{
  "num_hidden_layers": 13,
  "hidden_size": 128,
  "num_attention_heads": 2,
  "num_key_value_heads": 2,
  "head_dim": 64,
  "intermediate_size": 512,
  "vocab_size": 4993,
  "hidden_act": "tanh_gelu",
  "norm": "layernorm",
  "norm_place": "pre",
  "norm_eps": 1e-05,
  "positions": "rope",
  "rope_theta": 500000.0,
  "rope_fraction": 0.5,
  "qk_norm": false,
  "attn_scale": 0.125,
  "bias": "none",
  "tie_word_embeddings": false,
  "parallel_block": true,
  "init": "trunc",
  "init_std_qkv": 0.0617,
  "init_std_o": 0.0121,
  "init_std_up": 0.0617,
  "init_std_down": 0.0121,
  "optimizer": "soap_variant",
  "learning_rate": 0.00838,
  "beta1": 0.95,
  "beta2": 0.98,
  "weight_decay": 0.069,
  "lr_head": 0.0139,
  "max_grad_norm": 1.0,
  "warmup_steps": 200,
  "schedule": "cos",
  "final_lr_fraction": 0.0,
  "batch_tokens": 65536,
  "max_seq_len": 256,
  "doc_mask": true,
  "train_tokens": 227000000,
  "max_steps": 3464,
  "dataset": "wikipedia_en"
}
Each number is 128 + 32 x the weight over the matrix's rms, rounded and kept within 0 to 255. Layers, rows and columns count from 0. Numbers have three digits each.

# layer 6 MLP up, 512x128, rms 0.208, rows 33-58, columns 0-127
150094132103140125156095193096134136146145089107090124101179134111164102112087102139091125116099156157122126153141123090167135137115122184097166126053135120097103131072101099078136065170164111149101111170110118139149063129170082110131112144153131124095131137139102109135127172114172170128140098116073125112127156142141149158090109105155082094085115165113102090080160199199130108153141
156137098050046115089156122142114148110148147173120129159135169130126189088146089085138120115154145093112073160124114111129107119061161176144130097075192141166131152073145119124129154153124144141145162109123090122148098135126112208133093149222187120077102140122069165060182105139134170080141129056147120144137152182071132144146123158111111125106117000133158085144108104145132136153099
161132070120154106171074153117169143103123100103141126086163171119135159099147124111078134115164158114111117122160117101097060162130125103072117085216110153141164112075149138100114150156122109153106151152222105114154122127144113115152206057132087160072119141125084133161095087098151117089187115134143148171089061092063112192162228110092118127107138188119101132128151134106139093148140
153174114106112101119152142109057103091129081108132102050106103122130117119152077142031105110151122095131154106153092154142117123160134098153108132106109190152173139116019110132161093143147093112137162108096090105135122081144138150197120138224085202144120144133176095175078146155129140123103122163164087213173092121155166178155078109111071148142147113176194162149157136092101144116141
137117081158123050117120153163174122129098142141088116097126076105170108076095098142115172098110169105138104096106150140166085141155120109142182165105084167153113119158080120098106069156136120131131092182181154128120200157085155132165161162099120128134157100122128105113106166125142112135157115099159080157143153116157162136118146150076165129168161112138155090129105147153140111103064
178189154117112161144099179086160115108144158196155097190146120166103134123148158084143137151092148102142091124110111117132077116118167135147167169096121191128173125132127116149125169102152128131147094129153194080120099129136152103127165156044113102196180164093147169104037120099163117119148132126196138116142114153133101147125162090099094070176177117082147087173147090109147120118146
136162207130124177146143139162134135170115130099125115112072192103112116130096159102131093095116125134164162147112151137139125122147107099116176085117107122186150173104117092117142121102189152113143145159154119132142153155149109097155139130197099186094136110148124148093154141127151153087147087088161124105108121138165055147098088105166102103107191121119136135137123151130138107113066
098172099098140140126124177156120112067026094130060164132140109108129138095144151136108162118183098168130124098117128114214117141113072123110115103189123101117113141075113116165107149093099103149126064183112104085142091110084099132105136141128132144093143095103103140098050158173154155130031169123123126101134119182135150104148095045131113128135100155130129119153108156097175090132141
145107073159106088133106136155148156064092163128138175126111104144133148101146088118163122154076154114133092125148092065167138129104168201103141141119178165096143088120127179131106086163111065103182126133195098124176102128165115081157118112105127051148096092134104185119131171108131080106143159135134111062104159109139115115119148140163104199162143105106120127162110199148179129154100
090134154093114164115085205105113107128125126063135120120158131149120127095169128130089129059135151088108124115093095171105137101085154150131121119107219099182089153140162120122170138070159155151241118144148167136129129144120142132169107223159076166133171160120173109084056117121101141116123163097090113167109097124087134136147098114165073153107148107161143121098139147123165124091125
131160105144128094095111115120153151107130125111194078021116164111122132097130127187138136066129116186091126142088104099169156113157171141101112109099129131114116138140101155090084095116126163107136114152051131121120113135099119120096143096183164119181153134102148134133176123103204126127167144113177106139153088121161115183111156142145112135085154161114127145108137148130120175118085
129136112071100154126114055168151122082083151104177089139162149146159134137115110090126124147104146114115112036070112119140075121140093180148073120181172123144126158161150152133064085072116069144125143121106093159131119132116081126118118148137197123159079132148111131142174189142104125076098172115179196170094138116111147102099120111136185116114152172059131059127102146160105118033103
130141123167136104151142133187058104114145122076200138151147126139154082151154159115094145114133143166226079141144137133138141167189094169110200144176159102172140152153146041093113120152120081182170114145120149141141119114117120092151158147136073113150118159113196087119093068133080133120186135110139147133148108221108113195186122173124095135114071086128141072154122126182151117075126
094132126095116049159118141110089134116096119140098110101098135120115141088194143111135083218123164149126088167143130134108105145063125103117169112143091115152188173079132130063071149127175154116124131153091193114123117139135107112135142131138112149073134121084113142062142152105128092163101139153204086174161105151148091147141152124129105117077170148147110168136144093126155158088126
159146112188157181108144146077091108115100101124182139114141072149118100146134113118081146055161102152148113180109090063142094106102122132120082176093114148140114180171147157138107114163141146165107106104107089106163077111172081202197083140200108084134200146142150088147155124072114165110160164090144111086109110138164088107140096146149120019079121157166148160154143174066071131082141
159109167173111086151108064172061174114140092143092107159119111149164136109133101136152150093118112101145138160096132112147112133160138131131145129118164100122179075156075126118125095070116139138108179142092168130201077202129133150125067138209105125105133135092169068083063143110115150117147171096141156152156087160150121110088157198133112119162080118092131111131101147070099075134118
114108093159061108165159159116125185120098138179154092124179068149126158123103144099169153110073082135184164119139080134101140055129135100147078062190132129131154079099102162097085124094148042198059168122168091077184060169117136108137156121137199146083117092126137118132132119161111156097109146181163165113140054072061116142114117070122183163137107140110128140134089150156089132106139
136143109088136130105092097131125087129141097156126115073170118147101090153149108077135084143135144149157147099141100069143118101077155129175101126097127170140122128106148140128171148092120111181107079143197131108137132133084142168163151110158089094105107139123142116077177108142155105166163146158122155076112149104065139189121163182101109160136093165118106093215128149097027075156143
060117098145112155149090139152171175084144131106118114125187175102074157117122144119185142148096114214137138137103114138122134105111096093121103112130119107076172091163132083130152207143114107180131128157132060089139086154126132122137116099124156131057151126096146156179173120069170125060151147150117131106082187093060115115095124189085089114160132146137089161081140171163148091127086
100093116058143127096095125161129148054099141145156110189102100109138143133157147166128110069064120107139127141216141120083132086131097102134125118149167201141109098124130190144129174108180130121092071132138034169141075166118145114151148138164154117114125076081160135189136108091053117090179101082106207137085095015188132146128130124128188128150147113131166117139099129071074136177124
062117134077096111123106153135054124096132145094174136147128120130150087101129047141188096114122152143150158166123145112115161073146146162113124127075118162130114157143108115112097127139118079172139109077166184144137116202162099109129109131117129152148180118164109209170114111127113135143095102113116138185104104161137089141107077122137104103046150148074088160152184114116155167108143
094111061150084133145177137154084135123141108088139083101131164146142097086117131157112104103196063138172128154111163063123172189111151158107131107118076168128176145124095154108150121144064079129213103102070108079169140177158136112173107109154081091150103126109167185169143108101096186157106097145117091112148101064188132170167118156077163109100147140087150115162149103120125147092088
139112171148042158160145130110076112143138170130157115148115146139140152107142139148091178047134135125065157162108110121141123202117105122150222159119104141153112139142090155166119137138157089102207132108115154153163125173182133117159165177096073157112100122159140166079076131164121163108104146116190117139172099166123078153096081141131123141126112168104091107081164171119088058084152
094119165131133116166148110132116099124134109109192099164151105140061090125143094127117112117209193141114230152123158131092129168108112160109123126032140103121111115097112126137203161139133126157119140125049149190121089099113109166181130107156161126131101071138142103157142141173140176126127129144116143138102132123122137133132050108111134197085187128127182139118131116123137145116131
136121092155126142135135135050174144159140234123075114166112070067160136129125128131082101082172148147146136114083152138147155128108095190118131080120131105100124159097130098111125107125121116129159151095124161134050176123101135117115147118098181052133150135128156073089119181125079151108143112131148135113124069077108170105069133119194149135110149134215111157086093112128142104064235
151155187103122110137124107166120128098052130138142119121079118097155183104127124123130123135142133125140157120116100147110116097183104160156125078121177103163140161170121147098115145129135062151129122090128129083176127171145123090161126073151063110132130108172109162150116061135065143115143109102144129067064095141105102136081131187139144143139096116176144092140087120132201125151078
# layer 6 MLP down (transposed), 512x128, rms 0.214, rows 33-57, columns 0-127
184106174150144190106101132163099225072100128111110119142119108168101149127138138124134164144168095141115152072056152127108137155143190056158084083115124125138168191139094129106131170094110151129112164069144136124129180170097161120077141142121111112093128116174144065103165113155113103159119183129118124125141104128166172161104125169061121153155116118141149133128111101084149185125104
144093092084077142092132134089171078187141101195131204134075112122089139085108100022117148120132102108164130147122142089055115079090177133130129187111127141113154167065151133200147133056084172098148134177162132133148103140112093181188081151210088089130081174139078202155179172133179155139185133146158100121073126132079135105073170184163119141120118136166235127093088145113141116119143
114064137101137137147165161152166111119211132104067168043112107140108177183125102160116115155165089144076178095133119125123148198116117100149123096123099100096148129167115094131098120089106161160183161103069193122181159168158121111142041117154054133131179066149140125107120115107157154121156119108124138143160160161069132137125137063104053169085105116107156117114134146148160088052064
128111097102034130122184094109135143127182119095134216163072133139123152188147144181153191151143131153115121126133082091112147073125100109137129101110143102114175087200171101138113112142105126136106110126137122119180189180193108146000130126082156133068171088128120119102049131111129125084131081099163113140092123107081132154103094139162123126099164159105088158071078141135156148093158
173178107121126137068083179132160138113021142101147121163106124124119096162102098109090144107067089121142097043173123081135117150164079134066094091135120144157144149134150199062150125178138151156053095129088129098108187133082119122109137105047106191173107089160216063149130176166101146107172125152125105135100164107172118142160100162079137100248130181132170109141120190128078119151150
062056125101181176103192124155111115148111130080167083130088142077158116134072107158122105146145111138103156121184111128142111091108080118149135108168136103107131106156120116123106098102125128158122151124088099128099157111145088142125105097123102130113103095187084139060166129115112111129119135114080150104075117071112181128120145135148101121128106061177174172093106161095154103058035
130113148091158086110117092171170083095084168195134149158091094155172141127109158153135167142138153093131159122142091109094142161145141136116131130164139134119130181079135140169166113115134117165080174121187111172125135087150105134137111148141128178127155125133171102102150132107171104152116112128147159106149146116132115099101114084137126053098129075169132200124100117107148201090107
142076131160129138121103096083157118103117174156235112149148179161160124176145098192152140107038139143073205185138107165101104098120141130135152065120115130131131130153048126163120151177172140117104124125130099169190163096169107167139109144118103119169118101140095089121143115116145106114162116143209088150136136122090138146181142188122092143130125119113109110087150109130120104100146
093161098168167114147052156068114085117119134151097180119085141088157148132113123135140111123178125157122111156103192116159121129163092109101116145115088138155099172134096144179099157077199163135136165153156122115147147136113161105085109075108147100127092142134185104134150121146193196117137110121089134175162135108178119101198108133116144117145122209148102126044179104144111127134133
158133151165138101199151062141132164102105135138069165137154168115095116145101132134138170136134134163137181126157124086136114135130118122127096168135085153054175127184121131165143124144080128098074132106129103122164109111141124129092190032109177117122079083155074079179129171135185137128083125179176146123185132157180126138117173143109138118136118148097112134124156138164147159100084
128170182123097120149162119127120136144143119115085095131099117140143069151081108108083152092130142102151133092120153147173086142107123091148143161101149145101137142161118137102153114080124103148105113121075121139067138172073078119132157135123164115119153116127118120081144172149069123108050169143064160147118161156082128057142084121176163134119089140114109122092150135135108072133111
134101125121192165131144141123080085165183063078137133136108120155144122161121110200059103083150163140185106162118173145142136118159130096138149132141100129142143144103131104159132155142122090095101136061166181136138094120115118165172059163143057097104124162125092123137102110189140120170125112118128148102102114153167109103112126143131077149132145061170104128111164147127143107123129
107117150075119203124141158098179140185160095125074110140142093133118139153088101181183141151156114097125131145158100122090081119117146137181107161110137133153132167154109150161145114122108121118067105109126121135165055092138116169121151168110117122129128071093116183115130181187160104116146085162149139123117139033154179078143126084131161140105158151155129177117164136130141156118159
165105081125122185111144130101153112134156106136124168168129066167189109150059130093123154121089071146113163144115127094140102109160157143147142123152110091145039144066107154144165095103090095128116083123100092133181123131088134125115133148140130120112083183136148110153158123110134137078171089146148100086142165099102142136135108165124072097129123132076084127093156106102134130124158
148114120103108102101186168103126077126199121066122141132079134134165131099188118105149077145131062107158156121116143131125160116103147155116141130165095228153106063101122069113118140114146153123174152136165155130117170096157117093197082188167155200104155106134130140116071106133129147168114113069146148092162171122154129048226062115174139078163106106113181144162099077158067142113178
132109112121098117138142143065153102162127150101146136093118122149090130164146154139135198135111149128085188140162096189117150095125202118116109128113142179129133102149124093101060143155141114103125111165151109162140152107120124129085170139083141139104152154132100156089101117117105131122167093112132154143160161100102124130111131112075192179109110162155139135087167098122174140134088
098162181195100116097101091168173098154148138175111126153138073126130126097092109150135110120114089114165142094070173145147117160185148091135154123141158150089141160148171123181147152173167162150059131113062076178146084153175080130123176089160186193149136158114165158132148127094065172148125068194068181124132098066151087106149108128146164116080162091111184116077128185139099131130115
187109153168173139109134053125104129138143084088200182146122160110114118112093178165151149116124147147129137153130153059132140115169113155165134143131121084120103138130099120203175134131183139111104160135134143134106101140180094112096127153121136110161156136142135130141075100129134205124099177128111175132121118146171082120161093133159084090106186148120161145088152169167141083107109
166120041107137164180117083093119190144121128100131132139134104094059116140094124110128155049146111131063073096115073080133142165077150143105119095144093116082138116155201107111157166124134137174133128091118092120156131091147135133099142128106222130101152142189145124145174111080137142136051180173150123102094145187041122185135165197107081141136192131083133119135050204123140140114135
159089088125149137107112122153124132164107108129039150114126113132078122240117117143101167105073139155133128127123165158126163158167121062102142142132128146113110157153091118152110112169142063143142087141161146142134083135056108175136155123153118194136120138101162105144132154118119171139148129187137142124133095103100133186110130130155145228083146095180088118130160111058024137110106
099132137125146151094170071103143134106121157086137179155116161179179172165099066173100154142144067197144099195103111093146125162120154113121074186096110117108144108137120148185188088137115119115096126126112165111133138119119081094170068184162157114129143131097070087123139166095112199155113119137098135112098122107136150113120139049181133126168152137148144111147136142167151154091135
158155128160154153102168085126151158102141117117103132145161115113092100113123109096194116104186131126110135116104109154184105147142104142134158109147238102141116134103153139087181086132161061129069137110154113114129089079133129086083139130084103164103190171136101186058125138155124080138071148104175079159110120173138080152150106125149122121194192140139146093212161141178116142146147
113125089143176115129134092168180107068094075089131163119166124157109059162156169136169111180124128147195145067141135124132150098138193121151059101106145123125107142076160074112154114126133144174094120177123149134089129081118128138101107118103167112144193162133092108157180131079094059142121096136110117125064111098126134130161175118094118104118180088158138125143074102137177192124104
124114105154137150093134140041110163098161137124186185136107139111152183158160192135107137116104152133101130149164140106149121120133151149180160157139112071114123122061077113136101088069128144068102122141162089121146145168110149124180125096157136081135108117158124100111152160141151127104110155152103130154100054117193142112164128183099114138121144119190146104173095132178127142128049
116144138118116168128109153174108103085114059109148126142133171105074133113145105082130138159065099072091085169105128084135113120142143079130150150141127153134126133144144126151128144140096107127093097120083069115148075133112089155103085096163126182105120111133129153139155095113192120155135148095134137097121179155115094070129123154129085121154125087096089136161116144145146160170016